config.yaml
n_layer: 11
d_model: 256
n_head: 2
n_kv_head: 1
head_dim: 128
d_mlp: 1024
vocab_size: 2048
activation: "swiglu"
norm: "rmsnorm"
norm_place: "pre"
norm_eps: 1e-05
positions: "rope"
rope_base: 10000.0
rope_fraction: 1.0
qk_norm: false
attn_scale: 0.0884
bias: "qkv"
tie_embeddings: true
parallel_block: false
init: "orth"
init_std_qkv: 0.03
init_std_o: 0.0
init_std_up: 0.03
init_std_down: 0.0
optimizer: "adamw"
lr: 0.00127
beta1: 0.9
beta2: 0.98
weight_decay: 0.1
lr_head: 0.00516
grad_clip: 1.0
warmup_steps: 257
schedule: "wsd"
decay_fraction: 1.0
decay_shape: "linear"
final_lr_fraction: 0.0
batch_tokens: 65536
seq_len: 512
doc_mask: true
train_tokens: 397100000
steps: 6060
dataset: "wikipedia_en"
Each number is 128 + 32 x the weight over its row's rms, rounded and kept within 0 to 255. Layers, rows and columns count from 0. Numbers have three digits each. The size before them is the row's rms in percent of the matrix's.

# layer 6 attention query, 256x256, rms 0.0568, rows 18-54,146-181, columns 128-255
099:079073150168107098087128123137196075171180114072185155079153128099182128173114076078068058107117196162141131167171048061108127168102115105086118145102130165159112128175150165105100076152128119135169141170165135155162131157160160127090107158180100115111132149115169111140126096164122051138082106109102128147128093165097105146153132064165132126164116130155127128143106105146116133084171
108:169089142103126158128129139129098240092110111146148047164132169061113087135210183142122172157128147102085092132159125122178094135148118070110185112114102093113155124125128146129195123111127194175138112093139085111104135142130103071128141124058175127135141154112072157128145130073140159182110091099100159102131145065089138107131165124111084107103183153152115167100153195090114131165090
093:202118136130157176160150083140127183095187133128138124128163158135073084115150119086112160136203096097098146175199184137121107153122155123145154099110070141147136121105117142141138100141137153156111162118115100097154103146128081115109092159151167111162118166124164152136120174139113153115109082096134167129169160097127146131142142166098082139118196142105088082144115188090112067092126
098:119178100128199137141115067149090157096122102128091097131083088161167178107164101167201130158123112121153153110163158184165114108108111161159086133202139127161108120118116099147106161103134104146104117168061144116111099131110123173106111076115132115121083137079108085135116133125152145173100132076084122074112128108176122100100121164147123154100131164120110125187143132117163168151144
092:124131076137121135066097161153111209129102146104165095116115151137087106141132137169075164121132117102170107183099170159102102062143158088076177087127112126125145156110114142137113181060108128091170117120137087106135034137124095105164068179124134129128159129141138151107166090091145124132110096155150127122084139175080161083053181102150168130121145128141111103045203115135098063118143
093:129172182096148131164104135139124117138189115049144123092114117176208128132150151100128113070150111120158166122149078101130147103107115188083171143151148094150089120159126087124095143146098115093132137147151188166114157126156177124113120178158100058143155110101114115123135099132077074155092129108070148089154162161104129120093135147147123121195042081157121189179057128166156095138155
111:084163181162154105125090152122131105116145072104166182154141150144128103202092092175144062124130104160150098124103085112129105101062150136052102110136159135129103107185062148128084098123129108134098154144144136135107151084151143101109136085112130146115102110133114069084092099176109105096127114108106130136099155097127130138036114099140148141107066143144159163134120079172162163143152
115:174133211084101076145106093112166128163172150119149132112109148174156161144171107119090175150127145091140157082110166152229160129122160135157141137106095110096128193122183150109158103193113121186159135189173128088127133136160111080094160117157142118132155095190077124133098130148132149142107128129092164137183156182127104132121158160153078115149179079171119116152070141118102156112101
091:148115115105133161121116157145075198068149113189191087140133171095062073131140129162148143121129151140081124143126122121178143117106103059140171106107120047137124102096144103140162060152149135157138150066194084163099109105152167132124131130096148170131137130099092153107124179108139125120141105075132188159167134126099071113129158133108131176127162177156110142107153135142078121135121
107:181064166098112109169147152075078178141126171144136136119037212190167102111114149137178178107147144151132155120122110154144135077125154110164139097141125122123102152117180143143109099152178091171136192124185070086151090105131189116091139128141147146167160094181110097147143053153135118089137126109089142173146086109168160098094165126141084153122104136126129154088176095100101154128106
095:127150200107086132109135116124160134163082136157139143141133147134069091146127151104124129051108074147112117148076136150103137143088098084103114132147084172160146082155089125164119121133148138089097151093133141150128161162110165125078151116086108120162141160165140124111178153094121106093135121124093127161135120076124097087158120103055142107114113151114155151139100143187137147098123
105:133170116078134138176124124110089099181168163163076141111064095169062176118097102144100170127160148137186102151115090156129087130148155158153076123119137148068198174119135068147110077098126141134067125102125110064125087150162110087105126153228110106132139138154184108140124144208172173141106175175126135106130082081116167131104159139096114136109144132145135112132120158090167141131093
095:048169145112139090120138165113148073199153121081127135099148106185139162177086131128074124121058115163202124171103096154113173112079092147120091148119172154111186144117094176080121153095133094045156148157127178117160140123148152087116097146153106136122146132159120150094141091198125087101097165154108159116106108167130102162168119151142159087134105093112077105117150101130139149023143
078:129132138096122118140161158129162175102151080135212109152197135159133102151131170174110088144134171123078108177143071140155128207139080093112132144094175123137089142111083168135186107096074135096165095079175096135110207120100166139121100125188144088168122131122150197105137154164111113150117078137136103084086118128131129144157076054176176122180143156148094119105141117103111065086119
115:162192100088163074081106107097168138202174131126088113148093079139107156138153118180136153069156142070210147081143099102094139165117084200159100102160105134071135128099160077121110118076120109185145126144095157121118053080125143137128128094127135087144152129192109072117103149167134123121095165114152130057136144143112128104113143089154128138120173153116129099149175137138117145109171
095:116118100148146152154094042137166088128140060130090121103132179104126160139181095134162150099155064162138142139131141143090111158096087139171104121140165166054130136162116159153096120161164167148114107138158127054055204177096083115097118073132113131143129117100142164194140127154127079148103174196169094112157131162135106139109113191125134128115134108169126118173092131154116163131144
106:188092140106093144124107094150138157146095205162113099156088155164129107192098167172170110093088135142134196149162110146141095095109148094082195118156092152164155117130101130120104117150142114131166121112068157138118095136132142102136154146100118067135131124138111170093158128142099121094120119135141176142168108163122062127201130169097153092106089042171133113129119116172124112132126
110:177119105045081111182126166128160141138124158174151143110133148168148212109135081095080159164112135090150107133108185149170118177117171143142070074105111138105169146118119115153195139135145135044157085160187123125159112066125120073112118133166057119155107106173115155161087122192158139086071122130173141108075157197192116160117119146090170172129116141110122121101096100117115162114111
087:138155153105126145107114192150139099097102106117108115121159089143165163083175143091201115135087093138120143081114109089118123124116152122115102096143167127089057087148123074113126148141139128170098146154140187128140163079116109125122190062114099094106104143119105058126099108114120180180072145126127080159128155193208118145132188090164124114149092165142129148166117133137146083153144
104:091184103160066099107120155140166097167082210097119166100140101144070105112100120118064138123086095175156107131119094130149135160142114135110198142102104153140138174164094133166097200153080134123109095126144148119138119127122157103105181185156085101126135107179120089109118111115093104119139172182094106140090093125096156105150078106131159077161134152081130120081113162177140099147042
115:159126120137123145151129133153135145153133145143071127125125124147084102123136147090168152130151111129185080151121145180114127126135118136091132166158122140120131091116132129180116116118093131153116118113123122119097112113112070181130114100095105067165150147098139171168110164108147179201103154114178141087177171150147156103135170222076072086149151092180097087193071213107179112150078
098:109132107147097118093133099139126109088081186147096171173151139163128081134104146111156109088080142174131125147132148115138154129151108140141163200074124176122160091178115142105078146147132142066125074101098155161108127120099158113173195086174091148120130178070119088166140147091099095116174147120156058164119112104087105119148130178047183108145060143139128140110128093170087181174113
085:097107138097132168131093144141136123095097134145110126166179135094144152101120147147139189151096146103072109142113112173166183152129108121141114152113205086134142119153117082112135144094097092113138122116143155138062138123101064120156134086148198121160182113069133106113127094131096201094195091129123103133109109121162139106183189084165118128117188168135144131130115169054158152117220
081:076156152121101131063083147116112137063137162085163127109149093084110125091183149113159131100171125105163116118133168101112088149108098109156150160203134083133117065133146140112111103066086141205100184123137169108136137118168111143118084126114133118102149144142146087130150178078126177152124095126124181117157094064106190105103153123107087087101193105107130140082122176105122106099104
087:152142183111167141135135117101109114129138115092113100164149116127151135118139118127147164123148162139094098107064134092090138118106175133127125060195116134192106120161149087158148067213187131191122120085083138137142166087143101163104129118091105101099123122105115081144134161116139176078144152115126172091097173036106147100094111168124097118109087100181134117152110102118157111059107
096:130151120158146140191103120107191104166192110147114133114107112174079152125113062091109155079083073143128047140145098106115132115119100123064108122133144202073158170155076106134132144082153141154121101177101122120101121147165109113106126165123077066109112112161147082165113116152131123145124221152166071069138129135140099145164115156069100115096127098153139098132061136133138148138129
099:076154159117092138119158054153170030129138124143085142102165106208186152143121076074096135116118125141111141116115099124130124115150096145130128137114172148122129125160122178170148122147164118084180116099168139159131114136125156095136135093225059139097143066128105151138142103108111076093113189137167082117138147138147107128127141115111145149139054130064101126176075106122095118092163
115:088130125154093078087132133150134141159170123049130177119104093104151108168141135118129137043119095117152114176103084115100090201079090108076117089144155118188122116167095137124105074073105115151129127160156176130077172136171145137157079157081119129089185171144170122115123181143117123224116124128131145126081069122124146135132169083075135081143135109150135122130119104139128132106196
092:104179149152112110143145150095128019151061122118101208145126100153099136148094114120120085133121144125118145080102101132134140117136160068108146145050109137145093114151130181159120149138135152135168120150152140106163162145163189125087227095127112152101074024116093087135109124173072119118112145160152038118099126123122155147161114093088122148146100122105128143187108108118129121131137
101:053174106063174134139052173122201086125135109086203112124155179057137155116157052143083134096125144169138129140141144124131088146108101142119115135142122126145125122093151147098130112119113119187144109143153204172148118123083099144070104179109113141107140108126116109131086174135119119146120120142155153148104157121124170127121133119142132094145137117130173128153126159061132196119149
105:176155140113109140181158076109159142114093195170102144110141117132174126159153116121131155117189103146107145107123098143140122136156159092166158139139143156135144165099086161125177148084189101163151171145094067159166122169143135121136153162053122148180137072055104104187072107152125149057158151124153167134147160098210124105150106166133132120090166102084110108056069111109127098103110
103:163154164124160129129151110151111109127160171113155115106074102160133147123111138128102136152162152117155117136114158100124146095143146178120142116168152109125162138099139167174150135116119094180145216144144067115101089202139148169134050120160133129150200145168140152141106151132196197172098093087122154121132162150098150105135210141118072134098186080122088087145096151099169106147159
089:112110092131162125118143110094124117151172098156078119056142160153117114177057132115175081106080125125101197071135140073124145123111170116134078081126129193165114079150153128117162124165154078121153191132095137188155101097103117080081129138135148168085072112116134065147140128138128115092119100106117134151153103167133092190129140108173168112145144159068159142148139069175109134086082
096:104098165100128159153161158198123191143098182162085103129074117147070162123157117139132130095102103164153134154169070089096156134073158122101170162123091141113121149119109198142169104100154111086174157156179114098121117112145141132105172136168154148124123144127138167110135110165124127130164111123072125142148112169115183077108113126126161137144109138192112137183110154100169092096134
108:138148119109100114112080130125091175081122126171117068129145122123132094168073176120141110136127084134139140102147079117149081169141154111157099120115168083142127075136028139099123103109100116121157108123082106119107128092104142113196092121106141081078140104126130115099137152142197177132169100168159181152091137081120133158098085117179129124151151131098148156064153100160139142113062
102:084137102100144119058101089100136109194128100145094134168128099212137170166095131146128093092145159164126145154114147092131115152091144126108105140167086169109170174094136125139130111148153117101137151116116174130097062100154189195090134087160120112161163077137143105157119117181154053073112154148187150085156160148142138100172103159130115144088121156092117111147072064220128155153142
102:091172123128149183081102174071105110126138130144163171136123105157172169138112111124121103096108161148088165128144059084171116127173104121128135145160120141147139145136106073150134132105123089107113153125149180192161117149124172078127231092158107159124084050124129122089104110130083060076145099104089104125169161120136117111097087043131167126137093176121181160143138096183130134143165
109:102131145055122145141123142079140058146100139133132155113091097164172140125127090106075118115185141126120135155122076143109098094128099139123148125168162112202176134099121218153166092134111039155167124159140183165165143131092115135047135135114110109124177104156182182158181184155185117131073077112174135090170138112133165154131211137164093172132177089098124122152104158120161153090178
086:071073102070224145133132169192072129156129095174154132130186181069133129100146077123124132116143156102090089140196093160164099148095130083158148132138124161140142201134130120153142141103112103149163122147077098108083129090134099174140109113098151152127152168081112132135156186136147143117128062126171151064170148141103127107149183150140114161111153114124120134095145151146125133137094
095:174111053150175138139127122127141091140130167082136118150131074080116087090170134112117160080084120112137097159071142050097138114086112145144099104100090110148157136167210059136148153094109191126117179087113127066082121167126121169161114120102134150141130171127145160104115178075120104138112121170099138102130102128053167099118105101090174122117124149146084114097142112104148103132108
106:137154096190126159096122152139119121141100169110182194148100109105151109081138147122097088128148162120122152091151186114136135170180123144127197113148091131170083103147108131113120162093127122168125175155180160117187059169081205094110196155113079097109081121117130122135104144119103076137114109096100078109109072160137172166154157116120116125128128122071129163138113172182095168181142
103:111107092098157134118131111146118155158126140154151101104156168147088140131119117149109159126084138100108094112181134094125101161096113084136100150143174119120150177136130104157120132098093133060151150135094094164088115142071097122130097113171255182172151159117137126081173094120103153121168118111137135162108153127110127071091126151160237143148117109135153091110211111129100081078107
088:142175132129122108101106102055134121192072158097123137176158070144138080131169104198160113128117177156158127108130101108145127129127126137159176140090113129138091134156112128131100165097114116111120170147164172155125084092112175151126190095069083106126155122127118103079107139135099062136151154141089124161161139113081189140117083117078196155118084132088129168118094073131148128166190
088:139122111130162095164144137085154179101079065089120119134147132184148136137089052143122126171125101178142116149118119125161102106143141119149120210097149118140069144113149090155118178097126058128131130199125185125178089098132161078093208077090112167157105122167115134099157059140141113105126115137082121134125166184132088179118127140092182139192119124137079131162115100143141147149163
109:136115135106083147116120120067191058213146170151105181162129126125150111158127132134151128160190092170116148114063150206171125090157156119153187172103087119120117123118152132069205138118116133120145108188181123142154099173100161126104120126116115115160153144130075147129124090183157068093126122167152173070205131160139100129160147147120128140135124133159153118103104092149174154118101
085:124099116103125086102135143169163110149082129177099093086210142066109115097162106099098161073094145153116065147079145183147135106071087139115153195115115222210176159140167126159160127159110170102136110170120144120117130121093117177161094136166151170140125168114139194085161110119155144098119108121156121108160133143084073060109142128176122127149156138153099099103157136170087107129091
100:153139167150117112089174208172135147119099112128147109137097132074127144059085182127197118112058153170138111107144149142120143100165107144140163121129148104098095098180140090120106138112151126125113191073150129140156111143118121145169184096138130135182110119071140089106147120098102143069143097109073099134109087103080157075136085086096139186140089167112190165155149113156058148137125
087:185143168108152103136190105162098138153069081152087122158106131072129149166124086084120158103089095147134100102098126058180144155095163065133086128081127042128143127154148125163107098154109089131055101105112110103162102129165114123130128111172134160140161124067112098138126119115068154050196120152116131130123160094125095109150092080153142146081098145129170123167165122168072182147127
097:177126123135095114129102101128106077128137054160122087106150112141108092130178093103128128112121181122149145159084057185142130083161115119099091118108132143099142157133133151142165150094157160088100074061145096088139120183082100143188096169115143161103113132176159119177119111128178142116112095162097143103088179128156088151099162101229092173143112197137127122162123147105116065158111
111:112171222174066094097130113107147063173115131107133160155056141140127143163130139101143132120185151149164135134049123125110110073119097081097124092129118113163156150115127119114161132144124100116151096153133124148168116152122101096120175154125138165103153172172138104193134073211159111139109131161142098149124176155160100112139139147107135090132128119123114142138143099152168109040128
095:112142070106137152128111112152150060146178110221126150066109132129161175142141111097077122096171128097118109143153161155132124134120113120105106074155109189138158159072130177165181059142110150125186114116104110129128159133132140176082100201105162135046143117185149139124145126182193131143093086101180175102110163139119126144112152137164091111136194113125127104065181168139153106096131
109:141179115154146164136144105112137099109133137074114104146164115196089113128079073155113119176125151131189152060109110156151136115146116103146122137123138114069087122148112040101110138174093093150136119094104152114149067170102151107113135087109170098163075114173089078090093111081075152107141185148085087086122149106165162134119083099129139108108085149129140072155143079176145144135148
108:144156150126081109109148140076159112144126122126135131169113104097166065130136128166105125153100127143107147118077073137184114119137123104134117104089161100146147087118096131111141196147024082163139109221147205200152157151148161129089167102075066133172174131141097130092105110166105082085160162115172068141120114126149168156146140105114131153099101101114191174145120112183141139146170
094:154120056144204187183171085104093160107148165131140087119171152111112080168092074119138136142150156117145162118148165122135098150149146136157147175160068115082158109107095077121109141128082095070097169071119097131145107126161131133109164091146101087114105127046100126092127113147122138100119142125131121133125106071128088116181095179104164106079093090087137105169100100200107165146138
102:130139217117086134091122135082169066166135083148113134136125087186112135191197151107132097107128192194084158115076103116167162150144123087110163089120124156112191164130058117134173113211137078098184185059132132187125109141135160114155105143096116131156161136130163125149109042157143092114171048130132121092083160138125092118134152166133149076094130159119157124115120071144115135137138
102:093157136147121094091147121156167134068145155105090144167159109135126134105083112092143100121107130152149173063204112133144124178141110146141120117134169142060058097155100120091118115074105098140046158150122145098194093103082083101151102089133122158126081137107103054153071147123066142118153186115108088138151092151146128166120140105127085153114109116125152140130100196141107158112112
087:155159111091156088165127096137068161109139120096110054128184128061133143148114088186172146149106076098169085148152134078095113128105092110118064127106156116095170160122141157168110167099145160108067085168101129076097094114171097134135118142126114125115093205165098105160154116090144158153134168130143147178078164113107029123114119095190147146166143156174100128134117126113112079129110
097:149118127105142118153071148172067157173178166149085103170151097129092111095126129127106180097111123123082122141145153088139033146096137147100132143119133132112083119165148098173075136130116190157096110117131137113046145148109079195112132142130153135105138111116085151130128222070090141171101159062098159123147110120086146122093187110123094158112136119146114104127157144093134032135087
099:125129106195092142119141131154144149096141113090127166189140116171165096130138148142126115122156183123127179101109138149150162114145085112136155106137125075113130062127087117121107124136127135150090108111164138099113143150136185091137162078098098125090105111107162114109092134100119090145094128151128107171131111122101121158162103091139117119104111119133112143136067165172138141156151
094:152120142118101176112125087137108116141127083159155177151131115158144155137150131132134128108126166055049137130122156159135164124150112080097119104113128135113138155115113135169232166164201121121163096133187141098121124095126193134081112185109121135129161147167121160138139079117178151115106127109125121144069183192107085126108179124155122158130185112125082118117120158117215128121102
091:145086094095198159150141170152086162147157106210133094152115169126091124060145125099123148118158124110091060160133146107165128141118156089146116124125206125091152145132126093153153113151169148163122136059128048104107108124119110090090081165123169109150137071139183147156114157100224162104122126113128182128178182160113123120067163142152117165093194095116124122130167173101133103135089
089:131153140169119062141167120138146158139129107127094091164119087111115157106126087130113137141079099127124139135120132092101130116138162196197080132147168080088135086142147122105072083152109057161099143130099137146135116099161043099155069097101120157130146092088149139127107180094054093101177147057110118124154063104127139106157114096090119146133105086143141054123131149123086169134173
086:149120150142090108135123106119140091096121124105149174167142097147137155147134111186163101167069132158179168104122053167095174130149153165126093099111111125112099146169133138167102106071064076177147174169119167115131093116133114131214136143124114067087063106102130083105142148072066190164122139167084084143104100145133108174135100120126099165115059170105153132155138114096103120110175
102:115141168128093169105181131086169062134097103134128182214120112202165167145115142130122138138154108176131159099076161169163127183140172121165156134092138110058152167086077171179155156210125102108147182145178160138092126120075111110126115148163123157145150104140141135153087076137113105118183132103120145126147113172186140130076147182139170145107051122104131112086095117165191171125196
102:072137125121141066112144105190124150083165099100070115145104128121163153181153101106073128140162084164151116181130062113143105162104114082040065143094113135143133133135170120141102122099114077141144120108132174150137127111083095154139123154116087121085154092153147146128157115083157195187080117158082114142111167200123109166094102083125074197137101067154051130140120086053147152049160
097:080196122137137131052148105118152124105133086133135160134139141152158085123133159150171101157084102166050152086109101121110177172135134185113137160124134135108137120120038187140126147115097098116077114148126152176149122105162175137162099035119107116125120104117094125140150077108066101110141154101154135160081081082188097174119088101115167116156038133104134133131119088168095140126143
105:142179154111139054090075147140099114126166105147155078107112117151143146152147134078122131133131097151120145145123149097141092150127081030159080167089156108151156087116169111122127127130170144116100109103166149111160103139107090149112104186145118120130173137139180119164134134163130122114105113122124222133148129166108142154129061166116152123161150157099133164144086135158122106121129
091:136080161088156125190131133160171141140103141155145120147149121091162139127123121113149129133118099096133128128085067151164137155111150124133131110078116135147173155137111148185165147168090099148132156205092161159102140119110167149181133163121079150089084146127126176113177112113083121052116082085153105119048155106120166111068120143170163145145150119079127148108164096090218118132103
080:160148149100096160122091102173172134186128112165171147104088097128161163122151174148190087139112083108104163075132120121140116109132109133077100127110141151144101217129124111182176196109210133154140103127169127148081161128117148118125132113158111106077158139140100121182153084147196181148073128126086115119089187140129143137100185148128143100084143110087145081130145116107189138079108
100:143160159120095121101176111086162067181123123117087150141095110171133110159146180140118113147082150151130150078108134123110189138135145140198116152147091084124137099140118124123078159171126111131097173122105166140168036118145075110120173052063108065135111088120079108145122146094075103110148142155088131081162060092148130113168100099090142105099064127152171156138071129146082182145146
094:120112133132129120109098155167085144101096155186140189094094166122141178154175146129118115115130111157072142166141149112160203157116113090091158126109072150127160155131099156122168149146123135095146128137213119108144105103075110085119158165096120140126104095176118166072160098136178176109144100095123173124123157148149095158137182140168161093157165142133152144094117106116185109133068
099:097126092158158162147133096161092145109164123112078049118152112109075166147175112153204150169083114160155108085186103196134145106160189177185152155175114149080130104092120075105103090118105123106121133058135141150095112136145162102169182137120153082079138128076064071150113133138077123150112141149056110094124125112099129096095063128155139097117080146133135098140136139118100141116104
094:135146188173138081145121089170160132084086144126026103130149085137115125138060150132155142090093128204150174109128097142126080166147146141085132149101125129172136116138097124128088143131141071182105127148150180174102139100116126169157166118124119099127138091093193140116144108094089131173121078167105134135086179145138150146102064107125131147203068146106148113142170118168179145178188
# layer 6 attention key, 128x256, rms 0.0545, rows 18-53, columns 128-255
090:102134138157095077113137173124160127124127136107076089094149155146184155151096099145119136151152098118161177120154133091182148148072087160115126109125116157118089168117111117111102097098036096159113146167156129155096179084147114174147053120131127150111123111110130070124026107176095152092135195152158116120123168152175141171134117127149093170203110082093112146148156111074079115214173
092:085124108161155164115157108114141076155122161091119162111130111147104179073077137104123148112109091142142170150081137126103172114092093101159130149139111156225110141116132156161136112131140139100106085145120132100115155076096161182056107114176135096077144105144180120118155106157173070120134075156164110136143170164146184141174130131156170137115194107071081082126137126151166151090143
083:134116094147089144118164111101024194123145149089095164155097197063045156112117154166120156119091084105147115127078147103122138059131131129126146106108149071113163157126173101131113118177179114115104131090151046124070112131161073068117135112069148114091150138097153120139131113178132104149130129121126145120102118152094126092138120163164108139136186153194121159100191190121087161118093
109:137139118194112130111103116133137125134093127150153106103138151124098091119162095150095151093120105110072123164068140170115104148097119100133138122073092162146164146149072147210150130134194165106174089087146100135138132133157171067079116188174165129086173192121148188170160161116141104183136048130212066162134156137078109126147101148156123100108172105112091182073119131146163122112075
072:161130196093122173124109047128113059141070088138104146172117074104159080072103108108147125154172144128146095044152131128138119121205120117151096170154163098125164113083127127154097122119121084130138131117058142151120082193135131136162171069146134053093133063097114129115157115088193187113114160180131119101102179080170136195113142197116121141095130104147171141114116101165085171095114
106:119067091144155144114112162101170166131129087177167127142128180112151116154140140177162111141160137153101120108143103087133151078077139107094091072078174125118141170140088156121156141075131130119181141163105107142113118133094140096075097159170160153097117168130081109101114159204110129093128105169137131161123125120138111131052156108174166176133180162141125132120162073140121110158136
095:123125075081140112071102113158160076107163170164157101121222153097185085169090087135124187141139162101073088113148095121141134183149081117146113106151155107108156203086112171164171153083132112079146141144108114166153159135092133106185081115169113146112077143101128135096137123110138121110143085180109087115131139091108073156148120095152197027156107118160107133145134133153130097162075
105:095126118202208128112147097147177121089086070130164141171143117129099156112098163223164143137177090221109080114135065142085108107111105159179139117072138135123134142125066133168102161080131177146153096124070114103119149179140154128124172113208114155087112170119171122133164087121142122112131105118147106112093146131129122165079188120125201179142102173081153108155115192111134157150180
081:095139082131164150115138111152118085108130151115115101120099109134136181099114166133170126126164110115165189067169177136132122216070142118142137116136134112112199193125112142139125148112116113119189178181148138101137073151107124136146166088126165093108149136088128054111168095076161152110118140135151142085142162148201152082147091157150143145114122126078115124126149168162147158109169
108:127116141169149106139106132197171111147108092124087172139184130113097118125185130114134134168106113166144131143089140119152047131151098083116120134081080108192134102145123116163150187107163154163170095101112151127186088093138146155118181111178086069109130140143078147119156087168106115114117133116173108151105180159117114105125122107130169128080129174080120138080080147167148151118156
089:122077078125113116179129195165056156135149198117154116137171155120104131116106119138080186154141139088182112196147138139138139105150099152171109103148086111092121163124157105086178198135124126164151109102104098097096102115119102143171147116185113089094064117175122120161123114139112160188121167100121131139111084130106134165130052117102073076147159110156105127121105104119088107108169
102:135145117174101161141148113121111128108144102108108184182076110151092110142100173201165133122107112193161118134056150086078083115162118163139145101167117103106158117101116115099131124171110067162107172083139138100132088149144119069152117183108155053094117122143110126099166115115090122131173150077108147143094104157108088145168151121096193112086093147111079106133117120111048168122134
092:096193160152140085146159113140126124155141100152117130137171130149142102105174076174166115134169177133154132067116116120120138167141148190141177150056112111115092161141140109157081135141093147148107118099116181111126139158190164087117106126135089116101131143163067145192202117124100126123135131149106121092125101114151024055053136124120130147164121147104132092119078101094153172133139
088:065110161091158170081116113072117079156171110038106097132089100148162126125139137077090106144166099146159197119099150078153164112062139101155094151124180128160128133112072132127123065164083069120095155193138186140125084081113128149118080177103140094136157108110102081079139143117166149071125136143133188132159128096101192090101105128181121075142142080100148119149144120166179124092157
126:140142104177125116191129166192127118112162079187221149134127131115178153106144167114131119165098119125069119145161148140079103065187157160117145125088132106132137122146166176125121115094180176106147164119147117088145100117152141074134152225177134148125128118136141155144124155189115116170134107178172136196144128147137108135122150107071097114086097176125098188141088131138145147134073
092:178152109186126119179134122103156112108108197130154149117111137153098190134091073115148085112099112087107129123186117150115188081171141101084084129126094144139145136199145155163119128161082151143109105113068130126196148129154110121125118094148143168123107159120121084153115123167089154147168143090131104162088130148125123187090124095144125147197085208112137145160154156099105116153166
095:145147099122133091114140132121172144096125184196101144133167178159115168085138112147129169202123170087106108147185099152099134132143108096209120147050174099142096151141106116121118145061100145149174151142112111121112136172165131109153171113161137150091110132111163120154143084112128125126088141182131119153088136110131137166100089116107109106118157115136140185147115140157125157139086
109:129116180190128165118135125116116131089128111144120214166086134163109124155092209163106056140137099185137162080187119130142085125215148169110191156092169086090127129145114186144146147178171084150143159117088119090151143140189089114117132140136127100112111129152133100157182141128133139105188082149121127197115150079133125155128117151092160085134110172051099144159110130143113145093107
079:070122139130081112179069112160133137108129115168178088127106103138142089175108123154121134144091156097073112235124174138089140178109176171091145086129154147139084153162138140097163138100140149105158107114080104098133135105117141169108125192124130156129152110130152151136095119097124093149107103143140153107121103131182120167164115153131129074058134130182090092141132119134155154168155
108:189101155109132132199123148117079165134121102097148084145058114108115129161132134201154130200099176044150091137107114058088125110162141152184124145151119086080113086131184139072102110115077141117120146147159129063165083170147140123157183102064151133180116129119139099112112139104104145153097118098100192101088131123141097100079186169103112143090142059178128147208099090124107102129130
094:170127157119119122104134103077171127113155159120147119145112113071083125064067084147126082075110120120148150134084089102144149097087152104161141106138132105166121096147124084081133105149126171133105127143115110093110106139142120139072097128109209134109068137133138117102130115109085147100159103107035123129124067064094089088135135119108131168191148137110150069134154094132055072099135
092:143113110065126099174083109128180121061134118168150096098123120136119156163108120143145107153121095146103115114156089168137179173135094173150105108135159101102075151164123113078096182101107105162111148162162163144122135100107107164149089099138147111122063141146098089127087154084094098131076157117144061108131141118204123140169064093159048124169082118115137160171093144128143060140109
105:117160152138142116117108084113075107079131116114111070113111107070099136095136120096140127153186096120192103114158087147120129115077175150133156143111178152089132102114141111154081112151102089122124161130101137098121138062121113162133101089109142052137142148172162088123148197132191079153096123116131148126139148120139087112157122142111094106146122104105086124145164104172164182125149
070:116126141101175120100169097135199153169151138100073134085099123103140166108083130101096163136147107115104133129127167089149132166141095088104096135147144072142159128031132131150180190066162080111111131107206112148099158129098135125124139165136170146125118124150121107145082098158148109075108146164168139144144165136132182151153128114110170184088140072158047102136131119111105168137153
089:096144069174109152150102125194123139137125131150182108133167135189090161130107187177093130165175134176173163148141122140172118150104050145138127129089141084135176142155164203164112219139101133083168132135067126147146097148165106091124106201148121093091058129110107175206124114142094133166164142127186083111112077143072128144103151084132133168127137139160103109116119119160097105133126
076:178136141070080147150113111102015121154108150128148162126052089077106100113137094119124118126088150142144113177145109169142066065139157153132115125075174093065106124187200100093113106158145135092083140066115104104121118121135070129129141089133118149117137106189118207113162172137077129137154110127107113102121053132085101120097126136168160090146177067123153152125115117115107136134088
094:099138085132140119169108139117110167119125091108145100145129076103092169129091143105133113142190091219178166128146135189181165096077150111087108129139086117102114148119142152090096144144131130077141147080108121083099166090125084160100120102134152102099172151182130068153127149123099126076155089129181132140142109181141116190111110145200090149163130165106141160179164105127116152149208
109:143136129167138064108202153120139160090125131176112140113104111117142119081132049137050160131178135063097101105134197063105197193114055131123156149108171093149138112088122108140131131123175189056094161176118103126084090112043145116120141188137094183094069084131093152118071169117155140090164119138128164136156108166066132074169151104121118097137103127094096112159156142129135133165137
073:190088108143099208118103100124085114117109049092109128114076130050128103199100132167167161144117160154134115137156083115167089118138154183089174101128084127105097164165112154101131133115092114106159118070142115102140126139162102173137127153131075102187170155143128089105126127132164150142134091141099075125137117178118051143137144080125116089104116146178193179106116125049126131087123
117:156100097189091229117149088196151126137148086130180127133158121109123104103151205135153121141117086081213103109066124102107171158105164132129177117190123102128148101124138049121126083169165154153079149088122093130102137120130093128115145167126149163143177096153092184136190122116149159170116130122117122131144101155095152124183080144114116124090149097131115047149157114080036101145100
126:153136167152081120109160114087088098124117120081125155139107121072021109041118094159152102208126138148218138135091106111138094069154132149100122162114143049154138108139118132151163139165128158153155113079182110102117135127131105126121158127142115097084152148145172138070196111154144157147118130147127117204134166116076093110123135137127142124144117123142164184145141118154155216105117
076:130124131199124100126111105106139103130198097107131127081153069108110147102120076110132119120104041173169139136107139102135201090033155118147123152102105160156136111098100131115078073152117163139062121147112109085137121048106154138135134128088082153149177087135204156112133161183143114084151137124118089111133101156102068044080147124130139151171100108121142082125154113134114115115155
071:140125087134110119164063155162058115089133132189173124184103177113113141100154123139084168186121117114042139116175139148144086137188098116131165155135178137119129154190203161175129182137144109132152138066147136133101111121110113172169079164145101094118125165099168122173127118123110093154130075128165109101088111140153119129114081206115112086154081151127089133119114154066095125112130
109:133104150113129147130113081123150137144167122119098149094179150102184095107113110088131112193127116089163093145102165136153081107085107125148104103078162130192161157127076090139116131138112128151109092089151143157116121153128120132112167087081116075159132157119125078127188072045167144088100118118142153185161108133130160118174150092151161136150144151131133137106130126152054175086147
109:165117133079126184109102132086116123096184140150122161134091108191139130136126116187189172135143110149070133141140125156101146144161094105193145172132132150073138127169055111107101189109115168114177137128133122148132090139150168091133138179144097162165132127120105201155135122140058105116123148105106172096156118091155130146142143142089168094044170139056156151167084123124201181124118
081:167111074123104157184127129155092105117141105098124175118133122058157074121093122203179117115185119121167148155099121150106135056137107111117108133120099098116145088167114198169091115181142137081101141108108063144132150094164131113179136160140168087124100078111101115123174054158082137129160165130071136190133162117123132132057176141115166114175097112145131134129112116041095102167077